Each number is 128 + 32 x the weight over its row's rms, rounded and kept within 0 to 255. Layers, rows and columns count from 0. Numbers have three digits each. The size before them is the row's rms in percent of the matrix's.

# layer 6 MLP up, 192x64, rms 0.332, rows 109-191, columns 0-63
103:161166125175113101099106166170114144166098134120175108078109172099095109120138112119122092141226118163088089098182121173139157091126123161108160154179092178091148082124105130125095131180136106
094:106175141081126068102082108141101110095136120123140197109143077130181117047124130158123100075136115130134166071129156189175142142136109098132153127172158095120171158128132132122171140200146097
096:044096148130113142154135076156093117143107114109160141162104109201144077121094119137196159161110156156144131198159182096106136098109144132131109155130143096207116129143072160128162116125085134
114:127132150158123098123168087215180107152109154194111127156113206143108061155166097113173123163120157123121136140139165117111141138155111078177138151172154127091130152071186099147155128127110151
092:132133146159131156117088095046064171113132153125089179089122129128134125079152144162145109129141128114134036085118164146112183142127112064107146206143133059121141115107115123153140152093130105
083:168111148165119137104154063168107110163196137121120107083092133168166156048153165117153114169097133187090157148170100142094135126116119110127088110171121095123130152087107113097110135052131077
096:168135106109074113140144140114109126137121091144158133104152124114098111114080168074144075118166141171152113095166125168146060088117141101187108195151080084109081153074129183177174137144137108
099:100145140171156155142051097123082130166101158151098056105118125121149112150151139208174142175138162111091102141107120153130169070128115064101174102122137106173135069102128131114129141190125130
106:109088103127078161113132106130109150124185134125144169120102147149160197121100131179074141102199082105142137150115159139144149144039105090073124132130133094097090136164095153165138074131141185
089:118180050144064087140130136095104126117116140114138083101167148156182122088146101108192175103176092130104119132203137138158124123092180107075098130124133121168103151118086122109159110144135191
104:152079102173180119117126118081120118147158116125151141159110159169133076105190123111147096049075158136150131175110176089155109123166152042175164130134163120115109109183126102117136161111165126
073:204110162134187108111126126176113130177104092124101135121110172150108074139093103137132105118126135125141094125111197065092175161170187092091126166088153128121129114101089087154073172158116142
108:152196121096146090102167111158169138161124120156118140144157151122166083177173123078138064129123042118099165081102148152185133137105106130217115149094127156107084128097133123153146152144142141
080:169100106160082136111104145084071141183153145107105188133162115140153100155089127136153091146129123163117072124102118085085159196195170084097140139097074167083120125149139172101140113129092108
088:178093122138114133113115200201125177140092161137091201096139158122122104175153154135181159107064103125101080181157161121094135138121124131137163127138098152093149064179151126142105156153142141
087:082161161093143109143085079157148111158142111139120125131131149118122161120124157109167109146170172084171136110177167152131206109127101108114154088135068130091049117140100106063104141159083188
095:072159187108076137133152120133122154210112115166093110149144094165143138159142043126205134107147125146170101137134120079141126102133078145108107103148101089122070118124110128092121118115102201
098:190154139112125073120112091059134075077117155118133120099184146183133067137216144141133118141089109093135098128116164058151122087154175150171115152145119130153074136103121095131115127132122153
095:181133107101121160129128112056119150110065130168099130089144148154165107105083137193112103138172139159106122056092142142162129136120157071112164107097127137097092092129135148197066147134147186
081:122057077098130101136106083168096093067123107141108174159140129117103152160107072159124037090113144125087129164120164118049159134118142109125129096171054101123145124089130135141133107099136117
110:151122148128137152105097135162097134153039148043131220104184141102174167126099087105126117121088125155194155153149173084147150132142128069100132128122120156135126106149083117090131147129151121
095:172104110135069155062092189181123125158178118131161149102149146171137144145098068126169140173164120180103109087143108166173134122168116081093117183121159149129092133116087134178143140169123149
083:085142081113120119157113130043101152111131152185130178088160144197180117120181097149126157091098106111086174158092163172176117132181125077096142144123153114136161138071144096134111145134105124
068:051113111146100182113147163094079091119104114153145181132120192191157130102115100128143179156096118137111125110162170208115109093110148109139074123062142136143077145114137155174115158120123103
079:198116127156166012146111124165096147151148084182116085154117172131144101133080108147131092194098148105126117141170101075144169119133181128121131133128135132085157189160120107141125131139139117
093:094156158095135143148051098148133094170096062148137190085150127093097122103147100103148109091119098139160108111152154145151184210138138089179126167095131123116153102142062111180148138119112108
103:163112179171126094101134131129171094090103156154171100116094126156129147139123122138131177169107103190106128172084120131113167111153132119172131065096066090077083137051185098138157125166133136
105:228098162164142086142137130178172085119090089123129159121114116182179095135144157061148067107107172130158133110123151136146145077162120107125079115112140104136122155133146107136124086136064083
113:101169108147117093149119110200056136116109180089117119069134155134045159079119110082125084117119140117121074145136123204122169127088106121096110107110124109107149101144139089146156068110094114
107:178081185120131091130093175125112143125116088081190152148122140144159108139056138091138139131131123173181157168150132109193126109174141079178191132157118095161121119160146087123156136107077153
073:123136112160125069107126136118113129126116089136195145143177126141179073143181195156122066096157097191209139137171148074161122091143087099129101132115147152122100119138128167135080116164154130
086:113114076117109082111097097168101095118097137166084128111187149156109131154155112145159144134158128204115138148123124124071163142139107062080114148131129144167094105120151098112210182078065129
076:096174171180099115128105165083139127202125109169095160092152168156129159077141153144146127113117146089149141155130151065113143082153079147175142162131112162196124158117126053097118092139105153
081:154127103130152097222147098140117139170148174153148102115165128131141117143189142110083084127085113099166146127116147058171140178130095088146161112112084121131116122067129077060125073113138127
103:149104147163123156135116082130087097143158194151140040130127119195113080142124102164174165192113144167127074132154173194169131086148123113154087140139144130119133168135086142169114139164121146
086:137199140137120110146084133169108102094126062155125121143147132065106123152101176108097112105115143121150151148127148118106115153159147113182147062084168033117064150140153139093108093076100112
111:068144126133118094154151106154098138147099140170082192089189125134091140116113104107164130161151162158138104142178138123148152121113115078169097110136167121150030160143056200137119139152135114
092:117061141170115045147141108078095122137082145159150130122152141151150129123092130128118072128182074162090123109097137130124161109140079102042150104091156129139164123067139140119191137166098132
096:128184039155125076140090106098146118104137118164080085144134145125123100080195162142154157074116103070115183102157142157129126133135160133061129148146084129061130118132126107156095086146146125
139:161167090152114095091083140141070145100143158124104126136127121049084085098148076181104174096122087138130150136146110121095192116136142120098156123087136158100099093064136164148187108169153160
108:145145099098100107085037125103131073084126137160133130141171122154154116090138129111101134080134130108079124086141085204152167109081158147064117083110110119152123115133142112124058061126149118
090:163144136128109121120067191150121106112125129098144144145157160125150154134178074109170119082119130109191175179161149172129141078116158096168110128166107102098127110143135190023127138114148097
074:206088108113131104139046122106105127173158120112134074163166185124148100142126121172141125127104109125108196141116167153058167077185115192155107129120142126167162113118099142114151095102117139
074:167113142136179104131110120148110115085113134145211150088164174085144140103155127105093141104149138090124179155157119090102185150139080145110108077195144062087151157151123163134163151128101067
099:179172113159079067113078140094176127157176141145128115129154119187127084112159114177121114135070091123120130172088126095171110162185092130105074155114125079134147106103109102104134196107105150
122:114098126116090100078107186167164107123087131097175181127151134161146066137109118192197134126094192139161116107143154107146167109125119078146116181086147149161151146175124148113102122090103184
120:136174142120148121150118069142073086143155136105156170138088092153114072131124150150140152187150108179087110183111184110107168191116105085141110172141184126121115128166124128130168124195143075
126:149178136149117104094063131154056125118186135106208140161145130139071091180121111137130123072095121126120101160142143201134126163114103139125158196091115101122155146136111144133191132117081146
114:191095144102105123117117190185118094098136136071150146101141172165133136084069125090125124114161096165119118160101098174149127134177119159096166111096134098102058099144133162161122147070074161
133:146170083126088111129135106139119102116142169171111146116104165115136079122145132144166084134161082157076089055052117108178087128169126076138135056110113095118097121111137178138080161150093138
080:136156124138143133135107133193083122161137060126167131134168143150168103028149180152069123125136145107142087145165188081166158094106125089168116119140134100096068138102116158144145115134075121
091:161142146126139164104154135141099167100078177118129217100176108150108115154146124137111125070052110115130137173101127209101128147067130116126127089155101173069123093136127113134177087134098125
136:183162156141071106132140174113088100084157089087102153149169122132161113099155177106180097117167169113103132195135115110147126146047118129066161160133116097123077090124131168099110149106097114
094:114070154139146137146138128175128104103152148112159114091158157168133083130130121155171079144111102184205164093144141114107133181115133113066138073119091073145146120077139090137115208111082134
089:124171109080155182137106123161164098145109080085155149097134139113139108152142096074145158098152129112221137187137131106132161145141093132206132131090105128136073076079077089104142120093129119
099:157110123053119162147109087156146092181131129149073171122130090102174089087106117128127122143134124146163142057142142127115182103153100103114159107118142125111041076100144136112073150176095178
104:165097058121129091105076174120082110116134122135113147119169171191198114062129096138111124111132147142169131143143166145104167140138177065133114117130119133074124058146105150129135100113089064
100:112147134134123201113097075125100166133140148092129125118162135161179115085158128183142129099130130146110066096183129166137163143094079076162105167186154104121206125145099172112145111163128177
116:161158129140142105096133086075089159158085110143130171152116090148124019129186151119141099160123083148101097095134142120112088160112132118192088118165179089114138095110131132162145154176129180
065:139130126140080111118124147179098128086082138158160220157161150152117060118121191198117106107102081135137140169078145171177170123143117123111153138119127108096125155138085161149153062134137104
130:122159117168055113130140122062105093173088138156134107129182141167113032131174141117169121134153072157140097126155201133182161150148099133114156106110066145140125128134161173146131102121129136
104:059167124120102120104052143097122145141077082142124099149143127121195096155111127180104115079101109077174128111123106157117183130167137171152108053119136096098147145135116132192128098094152164
097:175143155082111143142109185137119180134109114198126168135142155157149136143093071131116127168119085152111102124098102130101111142110124160162101124155089033103043144093122145138070118103104174
095:127119127137149088129062130102080150132124163205153076125188172134165101155150104151133116183128108152155113162087168161149146101086093116159169114129067055068116106095143156140127108105130148
097:133152162117136130127148154098091114119135113073179173078087200114122084093090126147187084124074167120173099097140193165101115161125086126161155111153171113147146088068134128149157131170148123
107:086149117180119089113119139159140132153109131150117131138186210124178114163117192161139079212143133135149107148130114109104144131112116129143166120131100043087104101092077155129161078100098156
052:127115119142107119154063119147083128132112170090132145112141158144182116121119076108159096080142102113097125134181176129134134109093234103142087084116114111147058111094084153120182166142083139
103:136071157147105156152129117169117146129177141154114101074130153231160095151102166121123132088089094203107149131132154151132122146107107104121126080137155089164085155115104112173127122117099213
098:141138124113090141129133164163084115144149117168087169147164104125171181056127118140155131140143149143145118137169134128147162139057135022090088125180176123120124105145142147051105165146163132
092:110113118202110157149084111181115120119100157117112107147158175083131070145113097181093114178224116196126123134118141131179158108133113061104149092121150115136113146136095108163140177128132157
108:103144146165104128168122095164088073149155161131099128163126056094121115123083123179127096169133113189143097110088185161146172176111125118102120054100112102137132158103073155172123128170084142
089:096132153077065106072076118115138135139168090112118144074141180155138129137055131112120115148176121120139172100149172140110144149094121115176106107150095077075100106145124153113154093196065103
093:181127169133155151124101123102128105170135110139151131119143096186135152103175189128182175101130139097128079147180191129125173107170152163131148140167081064189110113156186128134117091150166146
122:217112103133129093121122092146158083117158125111159109125116136145152121089150161133182106205098177099145130114109206127133127055122162100155120165097112099068168173145104118136171092133104127
085:147153111144092108093110191103127152165119124121112093133171193144127118144141105090117077027133092097132051104155102131110131117127160137095083126099147146121053061101128138150145112092097144
117:099134140141082099115131114102105122110171144120149095162101077186128084093142104114095112104153139103151104189162213161161131104075114074117127198153118116118169138170082187123143110154117169
129:143102140119156044128117160087107102164166133094216139095086112166115085113078100120190096147123149146170146114115148093147119111149166099142143172124092065114150130143111134142163127150049147
116:170067153106140115156164127129091137168132081108098201170133120122174106113180096131160092118115158154149097147144129086124163188091100096104082126128131107161145102144124133101078105048150064
078:121150139114100083076079101149098142080149138159139117098135165151179136108177103161160135092116077126106186181160164112183177136117112111067142171134110138124110087163158138100062065121131150
105:130146137146144170100036101139079122138119086111138157134139113162117081131098069150148143111103121184132108097161097162138152109132103087147107120119140120133129126155031200132154140179119202
092:164132163129183126140076173203115073145141135085105122132119089148156140104141085155199152174121142170141134198105189136123180124107169132139160169114087096101141105147127148092158149148085106
089:164138090164119159142092117094139104113119123153142175154133115074161121126068116134105145125086143155146093138141176117100218110142111107137102186059042118105186098118157151119117154100085158
098:197071174139155138110111123149142120149122106074149098150186136109166135114152124133206086076130181129142073146162152124079128129115105128065137133172072108073141101143107171075128134118110148